Weights of a small transformer language model: RMSNorm before each block, gated attention.
Each number is 128 + 24 x the weight over the matrix's rms, rounded and kept within 0 to 255. Layers, rows and columns count from 0. Numbers have three digits each.

# down: layer 4 MLP down (transposed), 320x64, rms 0.22, rows 131-230, columns 0-63
# up: layer 4 MLP up, 320x64, rms 0.147, rows 132-231, columns 0-63
down131:137124131155189093133144100117121121117148088126165111155108090124133131141136143186143173113134093106177141137133098083150124116102104104132139105101143142124151081121127126121129102116123092
up132:161151156152126150136093128122127120124100132122155119091110125098140157117117076152121075123146098149094123083108131112118144114146102141147106188113155100130138121132062129097110119091141107
down132:075124098104161111122124115145143173129115141091129133110138144173115136120085195115127114119135169112150089137129119113151123130153095138113152111109141157137130146119163134126090155122136079
up133:181134119168121094122125132134159126123117139087118098175177129130117142130114126108120117139158158086124121095114135126133141113084093169126122117112136146136130124113096168164129118153164139
down133:165124149162154140127174143095125152132134160088090101167148100141111137128132137123136180083063130105176084114102167138119180182112151124161130101140127150130161128133137108097120102163096108
up134:130126107108154135134129148101142143110121131109120103084056130122167141169163132119171132148164123109124121120126139098148129145061114104163137101162181121145099116137136143099096126114118137
down134:148136118165133116112133125120076085127118109123127106148176094122137086127138152170131167152131133128153106134123104123136141111118140134136112155145106151118140184140121142143098169138110113
up135:182139147132170117147123143086132103186158122163107121154093082131106117108084146121126128124141134183107129105162118143152140141102139120129098098119097104131092101174151085144138142131153074
down135:113114126126130098131152109131125102073140122162180115193094121098118101122146192111138102154145115132128113094137099113143124125112134173116190106062126146125204140115115139130112126133126109
up136:178109140069110166130133129135112074148192137144087119168130126111178170101119141161101118108173157151142079124120103144155092143065132177122119094131128094127109167134144109137161087119147129
down136:101087105109161139075134094126131061122107132153181133123115109136130112087121129096100149125180100092150091171104137129123153084136150136126127139089160091114084071126099123128121144132122196
up137:135110126141117091125139127112093106111127130120104122166117128120092135139128103102120096108129163142132120113102129174126126129093190128119106100178089129109128093132110142155112145173086158
down137:147164128122147181116168136101134130139106136116133159107195144152142139130129136183089169173159136123122135101123141127105141140115137140104079089107119159144123111130143110146151131134138121
up138:156079103097116117114122154149177089149120108134106155104091141138103135123121104138130128121105143138147121110118140146110166154135117123161105124152113136129141071156148111132109122146125126
down138:136096141186122098136141116120149147130096150152196182113103116119134128139133118142117136137081150112128146133092124114077154104161163124154121117122115128123146141122172121146115095140137106
up139:126129140133114119117121125125126129124132126129116131129124133117117144125128124127135129123133125127123138129135141132129120136136125140122124128124135131121130120130129137138138122122130124
down139:119131117113124122126128126124132122134130133128134126126141144121145129128111124128127117122120123136130130122144125141131119140125151115128127108119116129131118141113129121135139124123139134
up140:138145153186140125118121105126127152097160121136081150084115093110130140117132164147088134098157149119132139187157119118107088165151136170092143162146202137140108144149176105085108124139130150
down140:144140114128103087151137125123136134141146073117168146115131115164144111158100077066130136128133118109128133116105101129135159092117156139100099161119072094110121172109175149138121059113184092
up141:105136088150113119116101156118138092162155146140158113127171143105103113107151116084123111150144134108086130099164147123135094129181144134181139121137137121128124120119144131151162156161148119
down141:115125122100135113129102115137123155124104131095126112141152105152142128123114157150128118116112119133171128140122123129146146174134125089095097091142113143107111119107147159093172095168151125
up142:145113078116090093124150136099137136137149132114118125165110114138133178106121130094119130147124116138104106163128127120124142130127141126128105121167117133134130099079169093091114103081109142
down142:100114129117162120112103070121119129111116111118101159124148101147137105140141126161127095117121140117129129101126079115090150147118140066137169143113162096135160122111133079109100111155134148
up143:119151149111165124135139128151145142154122150163100113077085128095125115110108130127091167141148152108155161144129170106134083155126094104111113121112136165181130159092129154102130116150150139
down143:121117096103123102138144145119123106116127131147115088134156168141116156090162156134114147105070130124123111127121083132113162138134149076107112147136058105148119155118134155156073149104114147
up144:146120164113105099187163103089121144152133076150112175140100115136102165145150117120143095097110164171126107163171204168109150124166136151146122130073163106155129188103157149138119123109150117
down144:111117143080115174126135092111125094110132106116115111119115097093155097142093181152158138112176095165149140105140079130151143151086112086149175114187116134144160170140118109138099155124117112
up145:126120139186119121116121117127151109113134107119165155151144115116141158132124153106137122129183130150108114122154150154138120099159118118084173145165122144134121088120084117125163163138165133
down145:121135128125104127118133165135124119125152102162108156121156104170093067162157123130136134130101131162153124146140146120140133149100108132136136157182143130128098121133104149176071145100112139
up146:137132136110125155145092131086138119164145143151086131177153108114102113130079087160145133110120149129144120113137147150139150139125102115134151135129124136097123147118072130147127145132146146
down146:131117111135169159112115144141101136118152161129189103086123130124129166095144176161154130106156121132109094109122124142104114137182141178119137124144140140138149137138126151131128111149159116
up147:112105128133163102130134142145103133138100141125156142133118154126149147143112153151099148085144132106164116176124100109144108151143073176094108108128115095127120126126146156096120122066160114
down147:101152143171144146171116123160129150144128142105139126116107122114084080149113144148112124109135152113120167143146165151159147102089130174143093125138120140152135163138131110171133138148121165
up148:134106142096145082106140120101136131103123117120091173127094115099137160142142143115123123109156157118109151164101116162110117125155124167109159099128117170142151163163137127152127128118103105
down148:123152113119134180118127142127128112112082134143099192100189167107111101115133134137121156141099167144120101122187137115101129161114132103169126077142147124104128126119150136126138122131149139
up149:120113134096141166130115165159062113181109098128161150087138120146141128170138107109113078109117103146142114107150182129107089142131135174135101116189145119164128128145115126102165024145121089
down149:173140112112070086128151166133146106142151108105113116099115057097136148127147104141113155122153164139089194138147078162137129145165132132132085117133116124141132139134110081145111162143088125
up150:128143142148111167126091105152116150084150081107095108149108114136170113141099114134110115130158209165086147140177110141147143164106098134118119137113158106109144154129134109102175173159140186
down150:106099085133163164102137114143099108143078080142122135169101124147165121112139167156118146158114138151129109092138078125147126130108091074154100137117117127108150148092137126111110163133141166
up151:125116108133144149150145172124140108137124090149120154162114158125130124155117144119133091094136118117116154123122137143124114125114162106128120103134175101117094142122148149108116118136110147
down151:132135145160140115115162099120129141151067085127107136125134120128141146145152111148124110147112116080114145125118101095135155131130155103106157134075105156132152138134140156112131085144117123
up152:119153146117131108124110130108131138119155137114070117155135123157123125088124080148129140122145085140135173074044141089139144178074129155146134124125130150089176134159118118126126152136124147
down152:093101108125162070138098128158144131111116063109122167118104097149163109150108132130133131134093106127096197108127161125177108090094159121147140121164122156153140098094116068147110138159155131
up153:138125117123160060117106159090108179090189107157093128163083114101111136101157142117111120110109127188129150167168172106140150118145145161140150121113097155126097169088139153125098142132152136
down153:109123111102107159134121152142092140149101143092162173090155144134119101121133105145153131138088149136120124141104149136169159097083126106124079170153099103170076064180103131124120136087170130
up154:148096099116105078155100133136143118128121155114106135123108125083093151083128135093059132130157186119143128120138163158129174080141153118093103090124149126143133124125125113165116171131095145
down154:111138152122114112081112141137130122135153154131139125107179139131131121151105107106169153133111189160166137107154121142159091120106060087197125110117116135111127124147115118142115086121123086
up155:156137117085123113146101124150184147125105157141099149136041053097131146168094157119135136133114129118113104136082118148167139146113084143141127126137122115145098136182150139096121167122169117
down155:154141088106103127126171132106069086146159139159147101120161134138178117068151169153117120107115076119130097107145104129150150157153124141106146089147132108160091138138133111134154143132105141
up156:153184155098157143173116123082206148168118075123097162113103106074144140156147129128139106161116161159084144147171119137125118135168180145127091120127116107127161119102115148098130120150181094
down156:094057121105134120111112125126068113094111089120124147080127142180073109133109089147160114106071093161109138157122125173097093134111130135131103136127118104093102120136152078131097128104135122
up157:120090101161114110134098136104070102140115103127144137084181107134181141113162122074095102136103113148163170150164135119166101135089102153158115120164169112139140112095173123120114133129162124
down157:106122176117059115126130126127095093117112118137086144112149116118103135127146167077153093167163143147126127091161188141143156126107096122101093198151141132138105097172140131104113074143097144
up158:151120120129123111109082135086102153120140121101143158141113122116090129153142167089115108111099108097119165131142143098117155139180112154082141159107135096146165140142138140114111137123150110
down158:090093097224162111154129123073159150100152130123111069108122148123092114126136116153123109168146126117146165119093091153110114124145102086147140118168111130147132148117150099142138113130115128
up159:144139132123139095157133151113159106155157112093078133149145136107111131124116136146123118161141116154129131116104118143105102114115141139188084127081114102129161146121101109150166095122156120
down159:126107124114155218113112144181139150115128099112134118109150122106146132150117173136170116126140091130113092107123145140139155146119160130084130132144132157150108132111160150149130137089122155
up160:154153104108150112132177129152141158154104101085116137144132123104096118143101115101104124146139147122151111113109167113137090129136118114190099131147122118117149129150115086146140144101128086
down160:115136133135123112156142142089086115151132153138121128122150134150098149128168093122118116113093164100108102093117090141156157189097152094128172150105103173124093132144123152135141101145114135
up161:147116145100141146142161135137193151139117141121094125130087177132079122107145139124175127133188141108187130104122110129125132127088137121133103097158157100094075153098108166093100135168114114
down161:114106136133144145111078094121174123144101108126101122142135145083126118147105117094103132149110082099050120173131120108144181161140155127091122162121083140143105113147147138119095141124172138
up162:112130143101084139107183145134141115118148114094119135131130148122127149150126154160127133153155211109140096083063173110166119122122116144122125123191126138134174076133145153154109134113111145
down162:150129171104107151143122147116140156103124125150164091112151111131131127055152122114127108146130139146114158131167140145123108143074120096134171132153166166124170132094110164113108120158154088
up163:113128160144132110134133103124077133132143101135105122120155130101102139154164115095152134172130146120097137100085129132131124108101118159133083085121134121129074114168110139143128106129147148
down163:109129086109141201193151122094171146143141129137085100111160123118148136142106158119089111141097095155108111107153119112135119145138103096122119161172141111126143101099108128095153073140126127
up164:127140106083153156116136171166084125114136161105124142130130141083140106162154135160136130136127149128198154136126126115140087163118102094090099158145137104087123145150086165122165072145146124
down164:106127104148160123114163131147132138145135103095127142143145125115176103112150190125140122076125129118159165145152086140147132134146057096109115151146122155144126147138154118088149132117116089
up165:130136125141093142118093130119139097108125109110089100114075120115125173155131122082131104092156143171080087119111143131127112085125110120098154122132116138180172151160099130113128078184117079
down165:118138107145189149102164105142111158118095085132177111172147150083136154148144110114148108128173094184127140117156109133116148141134105116120117129119123132189110133149119119106091097115155130
up166:154114157131140162157192080167090151129069119109107146192090126181099137123093084135142089110147151154139115127141151168133095108130129152094120139150093114080128139148112121110115157137139145
down166:156174141075156120156135147098150130133140082120113137123095118112133101141110129118148170118099118085120124150135098128091162151131090124086118124162153145174146091129116123121170104127121097
up167:134121136138148117116142090107088118135129138136130060107101114131121147116115138109150134080104145160136148125130140125100131126137110106161133129128143118124123155105120102135097128091112110
down167:102078134159106155134132135138090143119118140134165155130138153129115134144159084100118105164178129168131145142134124109150139128140134082080130134106103158110122096119130151134098137120139178
up168:111098124092158157085122065128135129081134107095124116100125106090184111167090086101132137119135108134125132123172156111131083104085089130109147120139140142126171104115132135111177108121179118
down168:088096071149133127136114133081087096124151137151122078132126138126173131127133089101118130139124120136143129177117131117115143126110162157127116146141137152106152163130141133090131106126127082
up169:166120137112175100129135127079127090154138128134111156124085127150113121139143129169147139114149130148119129092122165127132120155114113141122131126159127143149111084135067098147091134101083104
down169:170130138146145196143160096104098149142141120131126116126107126136157113116136106138106148133115153132164115149147155127139138116122091165099113150099139140155160122112181177148160118093159157
up170:150102119098120144131133159130139154107090136112097119135129098138118145129135115108081113153103123108155183119147097134101130100144118146139134109083159124085136125117100164169127146146124135
down170:116131119127124171141177126117109178152160139094142137166158071142122145134110116120080114134133122107138089153115104138107137156128111103160164136109108132147106080131102134131117083160121133
up171:106071147114138083131106156117128140123080109118100170113119094149148148127138151117139159118134125163145094125100137178139077140126083135108109104114162126137150169128124194163158115124148152
down171:113158102117147119137146112071144168115140113111167125144134150170142186137123155129134150130164148142117135154139131135141163109172109117125142147162101132162144103160178145108134139147128120
up172:112115096113112112082138187134125095090119129113143113155122143156124117122107116148116130126114101125139187108133129137150130099108115111107091112136178154142173148133097118124129135139083139
down172:124112119124149131129131117137094149126167157143133146125098108124112140173138096149098166153179148158114137152114113141115169110125149101087122163098162142118165126125118111124128108127135155
up173:177144109138123105119180166140152126126104081125149102143092093148121130119101126143107131118167168115141135083148113149121122141155123123139135117175131107142113110137106112128148174102158106
down173:174160125127120119131161096066130097134075177152139143133124125108138133134081129156123145193095136106168110125121127134124149105158102126150137138121108150148128134136133127107157180120124147
up174:103115148127158117116115141115141117122102115091138147132098116136115165111127120085125131111117126106105090133146159166132110075128129085127113148159130140148136055124094109142172146154150127
down174:165142163122144130129100123113128101120147110119148123105125133152108122090109116149129179099116125109080170176142115104126120115123122131126149147095114131173141147164161138169144166141092135
up175:104131141114108118131137140113156162140131092169128134145106124117117140143111136111135126114144119124126107105146132146131103150115093164178138135120084144119117124129129145059137125132137116
down175:145126159138133127107144125137126120130158056125161146128136142141107149143137127114069172137127114140170101140138144112107130133090110104157122129123093084112134128125098150108106130140125163
up176:162134159122128097088130120136076124091123126102146164144103143095121115153115132151098108090119095100119148116100130176137144124108110142076148104135118140130144141157090137152143098131145139
down176:164111068143121155160121155123176156134146115156128141090134109112097126114090108135119150130122112122122111137120104136086163106119114119114127126104132109109120133119121128094135156124143169
up177:116116156145148134105120175118146159113105132074134138079097132107113121099106132089141116080121110098145087114135120107101130123095086099154113155169172131112161097141107155132103159115100101
down177:123146088139116109156115134112135170155127139099153166124178132115079141143119132124136130126110055151101118146119101109131111113116057115121118102099164107133131111115099145114134084102174122
up178:137173097137117079116136135105105141136126127089092132132137142170115131156111119115116110100125097120102127163151144146169139157130164183128118117148091128123142129106151077105112103137112108
down178:101140157138107105130128113131105073112103131104133146145166133126146098129189135142125126128148128157135095129131125131150117091157088135125152078096130109155100159173126106132125142118160101
up179:137132128098109121124142162140152103169104132122096110129119109096072131133114123131151138149127137146144088091159137111135144122108130095125088167136127108106109126122127134162094161134116147
down179:131120135177131131124114092154084132137127091155151128102122159144137141170121114138115120128127121124123120124149113122059147147154123141112098122122121136137127167085116113148138161092139173
up180:107113117111120166147111125124124119151088128122108126146106156150126098158164139117135110082140089107178147142139179134099107104140129135068173122150164134123151081119128120087100146101137160
down180:110124104116158106126125087117133126107120134155141104142132122162166140153106116092171088171145162137166106164137101100090098122130126078117107126110117091145110087141150134165143130110094135
up181:100141113146125104141131152123177146126139112136159131089123152105108150116135106118076111132134117139107134121149153112128114129130108184167142170124144115115130140138166094130162132106131125
down181:119131118100132126130125111101110133113139102154142141131159123142144072123123113119113156135111120166150089123113150147101157101082112093142139105135144133116116097089110114152132080141108114
up182:148147135093167114126160137106112138163095120158105114131123162085101128150148134096132132132116149122144118150119122111157131091118097105145153136141188133105114107127140135135106096117113141
down182:123184141154132108153137075137125151116125123135134128132134136165124136123145093111082105106131124160101149124107118128109147118141153099157141148133116100111127110124160093128163124104138130
up183:142126158080101127076134170167118113111134104136127137145147148101149117175106131146129095101094160146065117143116154102143104136102103072137142120091139120098113109139090114156119105131112143
down183:105149100139138158120137110108128139097145148135158106115176103141110147129137163113128187119138115108132103130142161085131042086105094114147135159139157149116109109152153138088154124148138145
up184:151106116164130126135163156122136128138106105107142113104111143074167147125105161163115151092115127141083129154152134169177122134169108122118126090126140168134133139099143099087123101096145110
down184:131146122141184140164163150144146170129147103118143148125152132131113160118123156148071090110130110119101121137150139130116142139135101095104109149158109142116156124127100137180111126133145123
up185:169101115128128167113134140113118127145163121141128143087135113091113151163170153104147098155170136155118088143132132148111136118147133138139132107171133106113102104157177155140126115132178166
down185:121137125120127087119165131123145168121125167120147135163190112151087100143108116155149157115117112116148138131113139135126138171102138152172130121113134148144139129120085111077151163100124105
up186:141129152102182079098147200106084123135122114145120101130149166108099108111188085122117103117114131149117108177153202072145130123120167131093140114142149143107089118127074173133151110094131094
down186:153124153102127127158145091129111109131104120120152115138101144111123145151175110117134149111143109149129109127155093152156167144101103200091133097138203090108124172146141139066105127131104161
up187:127122129134110127131127132125121114129139136123129122142117133117125125129126139124128133133131128130117140140137133156137128132149113123119119121125148131103140123103121132120133136114145139
down187:136149156140142101137138154136141138114114123123123166111135109133125137128136142134112116138148106125131117116134111120137146121120135118116100136132119125143116154137128136117134129148113131
up188:135133116149124143166120137177113140138135099079099150120138100180154096123095072125140147084125133142127175144180103123159144137136132105141119148133134083089096147105128149112161131131107127
down188:080142104142124082088156095126148091091158133114149079141113106094128107086148118117128134089109121115157120131146142172114107137125151126135156165132139096128096111160101117168137107128073128
up189:124096161086138137120138110155146123158153137125113095129089108099074152101173112154143124130146128119120106097130161168135155099148103143110170102091127128125178080090153102128146155107089144
down189:112128119108158128169101110149127131112169184124118150103134098143157113136095064114162127148095110145138143091162103105148098129137084130140141136142118161142134125176138158102124143113102088
up190:124107125144109056113150111146133146089115121095139105148128137119085140142166111137144159150161129110138179125102105104159075091095131102101163116108121145103124105124119138150108111153149136
down190:127151189133126125080131137083138110146103096149172146103130119108156104118143130131142153130147087130110132073164116182086115142133137115100166059097112125123145130138124094102098141120158128
up191:110124123097112130138129122154108120141106119090141098131156122116091131120146115137124174138110102104116168096150114150143135128099108135170115126126185121105137104072060131140173155112158156
down191:135117156142139209099117150148127133101086124144112158094132130146149102153096099139165069124152191114147115144128143168136137146121154113085114116119158137150122182119136153148120131090104154
up192:088143150096144132156144113109139147129116123152143161155088153141123133110114130097099152067168158146132157139119143146119150158166142155108151109135122126189163138107129105109139114061154104
down192:126134114128167149123142115117120125130178104140163062115141125106132094129126149108148130116148135113150092083159080149147126113141123080155125164126097100128094155128113142085097111162118076
up193:132122161159070113139116114132115114106161136089088112126123124135090129139112130125059120125097145132166141145138151093118131178143119171090130166145146146124130125108167167119121181095066153
down193:116138103130149110186116124093141128132102093071192139152126097091121141133151143144113075149103117113150115095131109112139102176133122127164142139165099159126133115127137095104128138116137126
up194:130122177148157119128147128127111153174147128118139131155141115114115139121153129134172162128176137160075120123147170158098110193098171088104114138125114143115145112180142106147142133146135118
down194:107097087086139085138147094084079146158102122128183134140116116134110099141132106135144105111111136130112191124135113113102123113117153159133142087151093142134125156139094150084120139126089073
up195:122164158112149116133123092110103102150138114119113138170126130092172101158113123137150125096101120123159136088136129150123155136131108100112147100137139158080131126125107110127145136154171141
down195:115152104145087138135143128104159164125133107121141140095196135142093106118126121113090101160116128126122142145133117151121160123126153108139116125155124127134109137148154113152163136133157090
up196:124167097152122140149140115131171133125147165100131122095100110127164118111146153152133105160183183127118155142145127091121110114127096171167106093123141131149092099119144130142147126164209136
down196:111128112140173146105186101138160148125111144111136083121139128108117116129120175122105122113105138142188050128131101089097155155128099175154145099138131145154118107115166110148103143124133127
up197:115145084159092105113141109114162152101140116111114117114150147110115132089091122102114100104187139130140148101173138127140138156117085140098121124151120125149099117136116138089101141120132149
down197:108141079152104165124156164136136088141123145135117122155164119116130133129130178134122102100106156131156102125199172119135100147132124123171160112107101158101125137113145165107135140145159132
up198:133076120124118140117130110108162151125122159060123132115105173135181116153130117128102133096151140138134156184093154107139145132157150098132120096131159114142134098116139127116116150125139107
down198:132122117116131149141067121173165153122130125107143136132145134127110152151140151122117137089137158117112103148113151195130148120111136143090174159163139135134070105134097140158148160120098085
up199:102145132145135158142080105136145133091094106119087138142110071116109169105147135095136120072110119147144155102120150137100125123172095126097109114176100144179120058152103151120104166112137143
down199:066145151141147137135108175074089146119155130178125129110135116179149096111142175167155168151074100158137116160169167109152115117139137140101166111116133097150121119142143147130079110179116138
up200:143148119139129131122139130112114113146148173128076117165177164127118150139107119131173159112139112120103121118087129133115120099133075134159144151108158132110149096130154148103125110114127147
down200:112109091103120103091116121132136156122085165132124067089131109183094148156123176131109120130121143115136100139120151150125127127129163109118125083155117119167130101164150137102147105114136157
up201:134081132111124119116140136111154148158145134107114153057138088151120127151104101087114113133170138133146149113132128107108113123171075109130136156109113147138106116098128135165128141136138085
down201:187150161150121115109156169145147118147134093134149169135092143174112116127153112171128138082137145105119140118119134148123140103119138109112110165148147124146107088131166169114153123156123154
up202:157113157133116106124139124108119128119139121111148162125102093095134127156117168131157153129119141137126140116130139150134138147128089139136151121150122133115125155079185150152109140150142150
down202:118104094143164169097139164111115132152160150148144156107116128124121104123106101141152125119106100132103136142108144113104134118117131114102133161109117141107143137120101111166165135137153114
up203:137099150135167122146142104130150153162117160135100137132162135098099144166111114050155161130152103191099101090112124127159154167108117134125111108139145130157151093145118134135162132141134132
down203:109121053103121151154148102089115099128129183135117127095120113118122166137132133155095149129121166104083136116164133117164124121139136123107115092143140167123097134126106110139152110174135150
up204:097149108134165140144123142179108125173157137126131150180154173140094120127163132145110128166198146124130165159124117154164155150138098147151104175078158111131131096094159167130113115136159141
down204:077098123158151124162125114102155188125159134108090148063183134137144137170134149131106126121088098112127134108131105119157140123170151150135118126171094125170137107133134099182098135116135100
up205:135136157060119113140116123121144097167142127141050160114131152134130112122126099142112144136174168120149134125118126127132143105120152106125155146131136128120130121101172123132087140118165137
down205:144120142151144133130105112081162114125097123135181115121138117137132150110156126161159133094152161166119158132137090132132122118148126147152172137159119101151102127134088133135162127108123073
up206:151106155149134084152082149116108104146099123094116105133131116108099138131123141089119117145113137118121160120120119134087152142106156149136138138122099132134123123117112107169099172113142145
down206:121169182149138130126122131094140126140142179153140095173169165120146127121122139116116183179127095135174125088125118123124096130118132101096094112125146127122120123129114128144115101163154136
up207:100104151170060117118129149145112117156168123119171154136145104144175111129131114101125152094133111081090105150128136152144150166177127120137100165127097131104150086144157128113131093128125114
down207:145118128126172161156141118115074144160156136194093135142081179138143173160087164123148167127125092137129176103118038132144123127130129143123149132086133158134106136139119109122150116097113166
up208:105107112134127139145144127100147106161101134140146094136154141148139107158122107143105086119154141107148160118155153171134130133091108139147156105124162114130142086109133117137117145115164123
down208:159134125159159183145145098109121141120142119126150134150153158142129090170158127141096102121160112133123134140122128093159128143087108106129176130132083102170125099122126108122112172133138088
up209:120157150148097111122170115119145122129140147112091125165126095127107152110139131148123125085135108148087096138106125154145137094151173122166127109085111107094148101127132133123145143116131138
down209:115165088120150157147146093111165155112105094132174143124151111113113137120127168132095123096098132148118140144120118113140126114120120122125123148128113128100130107175134126087152110083143149
up210:145146166128135114143101147119134163142116118130145199157101134120098117130110116100132108117109150105101106161136126135131146122124122164156103162166113112134121108129132144135092132167118111
down210:141135098102142162083122130118149116153124126127183118118141118088144125098133145157162160120159101111130143110116096170107138161097105107158159125105118136115129142103124135128114115115140110
up211:111112137125156128156103109186148109138144127118101110148138140110157131113126132128152096148140157084151160161151121153141110123099127106152194144115152150093131107123126126154159143136158090
down211:140131138106110129146128112103139119160101168104112120135190083154099166122132158189111134132116119152162112119146166117163116155122120106126079113132139080104147131158114117108187143127121143
up212:127128152117148109155100115110161138138123141097099161124140055128154112093123116104084136142106149123122149152125134148127156119125119153138121173106102086097140132080107139093099136182189133
down212:126143145158132137148143083103152094089112133145158120132078120102142153128072166110163130132125118092134167145106120162109175115127111112146146124126114102126094128106154149138112152139097127
up213:132144134120060115116154160143128127112091158083118124087135175134110188155128094157094100103173124109104166125155143150160154132102096105112115140104122117131141108117149118101111110127070093
down213:119123114098156093127125133108090146127173083129135119129150113060176122084127120138121150132122156147163080169144135138201158142133096136167159145124122107116104137133105126124100144082118125
up214:108141140102148131119118110129137114159133144128106089143102142134151148104143117106104159109088128156128122164077123152089145103151111113129101142145169124079137124100111129155110161171131119
down214:188175135101142121145089121146175151142136152152139136154162124122165093147141153139136166119135109176157134141147104121154139097100124127134119127096104159117125152159145141107129155118114107
up215:113126069129111139111118153156128128123101144160135066094150128149110112113166115077101132143118176139105161106142159106136102155124116133120115109147138108110149153144147146116148138133146115
down215:142125152135115124143116121096140122134120088109096128166130105140138060140125100160119156140182106125111095098112147112170095148163126082111142150144145124107099168132143094132123172147109101
up216:151119142087074127108132159131169131083144125088087141132119099140149152127147099136138114134083110109092156109089181161145130128120115142153125098109131096111109121147094147119147168171084144
down216:129129143077181130113125111154120113129151126115119161123098134116151123112092126133130113132112135082103106107150136113122106149188124157126175119168136123141134147111122146126135208160130108
up217:138117141112084120145121146097159115097106130112163140125085135114120165090106101140123139162125101124137146142167137098166124179129140157100112122152132137131126123111114124127131120134165091
down217:141137139119138149133140129129108147120144178134147104113195146123166123104177108140110166131135117160135103083130099150107145129172107153110142139142126088112169146075103129131156099175068111
up218:159140170125109121095142122134145143088107119113100120149167118155103130112161149112124113146180120131114126127099136172125118088124116146105131136128111115088111074137095139133100114148103146
down218:136162089125138141150126104142121104127142129136154137103116079145129131119120086122136150162153074152121146142138160116086135108161116133129139129143175133120122156171114140134135118151093128
up219:158110147143130172131135161117062143099167146094156150120123151121143133170149151165134138134142208146129111170115147135130087096100104134096116149140179128107109136151142162100151090112151094
down219:078156107091142132164093141133129139161081103136117145088166102117120125078114150138143169105104163095118115135110103109166151136157157105102111094061124129166105114124148153111081156111141132
up220:143138151152132187146139139134112109151171147176126132123082169065139121142177105131088110145148152129093139108174149137124118170132126087132086104134178130180163131136136112176150114163154094
down220:095112170142180119115096091129126120144122128089117159129118122165099094129105161157172079146146156117122129119097138082092128140127107087120137128142118111135152126130149130162088187118138158
up221:141132154167137066141148116162123109134113102103114120125098133134152123122087129106125115119118137132141132090137133159122038134090136127130150129171145154138110165144104128116118084147111081
down221:145108103126144108109127146128112133128152099116187140153153075074164118133163117145150146146109126101106106127099111157122168149095099133133124188102133144125118100104116112132107112143152161
up222:151135130099132102169127121144103114166126093133109154120132115080110181116134110129094126154127161098104184092157133135147153148085146109104114134118126097146113086152132114142134145086122119
down222:091108120168115134161102145113129140121107121165158163144111159151136094117101116049110169137106166136124119168184134122094152091097112083117100154124124131138119108119111134127128115123128111
up223:135097115160142125127077124103150099149169121131087110106143131080094127122124122124133116113146106171129135119092183145118117145126126101160144118089160163148169142122104144095125130129123170
down223:170132091119137120140122075120162118082155120128118156108134103133125147139135147129136137160111116157153116097174071075127129144165121154138118133122119131136080135126116143105126136138101106
up224:158112105134169163129145115133124145131112094164091100092085132143105119099119083147124158142133124125090157159118168160123134134106116125119129117101136128106078116124105136105125125133152086
down224:154157125162087155136120073116110110161112163128111141135179111075112095109172124129131127102104110096095123121135143145133120148130129107092101107130119133157142135152118136167129139121080174
up225:098124100150073114182146131126135155191121124117174143126136146115118133101127108149075096119178173156119151152140179142135113149127075107134112104123155163152129140134146129108112117122107099
down225:126118141139150082129122129140133139094134090118135137132154110097131161127123152127170162094105129180163097141155103139134145082154141099123108124066146121105157162084151115084173157168117132
up226:104149151095160106135163101200109166134136101118115136132098150150148088150081170129115138155170139141126163112136127102127111139102140147113112074129125101108099143139112118125123116072155129
down226:159101125116127143126163116136129120130160095159129124139160112119121122103159115113091128117148139067129173095145104085091120130172137099169101157119119151139114149110143106137075152115104137
up227:108109117099115126103133173102131116112118087116142094147132138133136117127090171101129085108113076114118180106097131121136148134117170130119113102134140115122138106135146120096145134102123158
down227:122133126168176160140154149102113116117118118129129119142122113142164125081151146161143144191089089143142113136088102104130116137122152126153107078097085143133147154133113130149126124149124171
up228:095118125076111149130117117056163148128111112103098097102093088135124114130125095130147183141114068151122138122124135096133102119161133121122117147130165085097126097158134156158120165114128132
down228:111121113146131122139135147074145138084152131158152134133118152159134117105126121111142121151142106143155139131139071164125137098089156132122084096160100139124140159138093128102171077081143158
up229:139114100135156113138124104111110127143136105166121088198114116075103160138132147130130167136120158121134120096122116122109127095132114156111106151087137132088171139086100144118121139161147129
down229:162137140138131122119161154149111126147139119147171148085190155126083113091138129147081161136144121147160125118161147151084151128126108082145102100095133115122084138110136111159160111131127111
up230:104156135127090096135091145118119107129137104103117118089155114095081141157156135102122155140144111168131127102119145167171118102093161126140116113108110115165143128093167118131137098164154119
down230:127171146117093140095125164112089126124082121142130112134169162162107109135085139139127146146134100163178100107095100144130156133126098148127125150144147145122109171164120133163122173129127111
up231:137084145075117139137104092139098163104119142173123172124124104145138122150077126113088122086077111111120149166113125171153102176100148140119120138156122110100190145155117099078105104138162087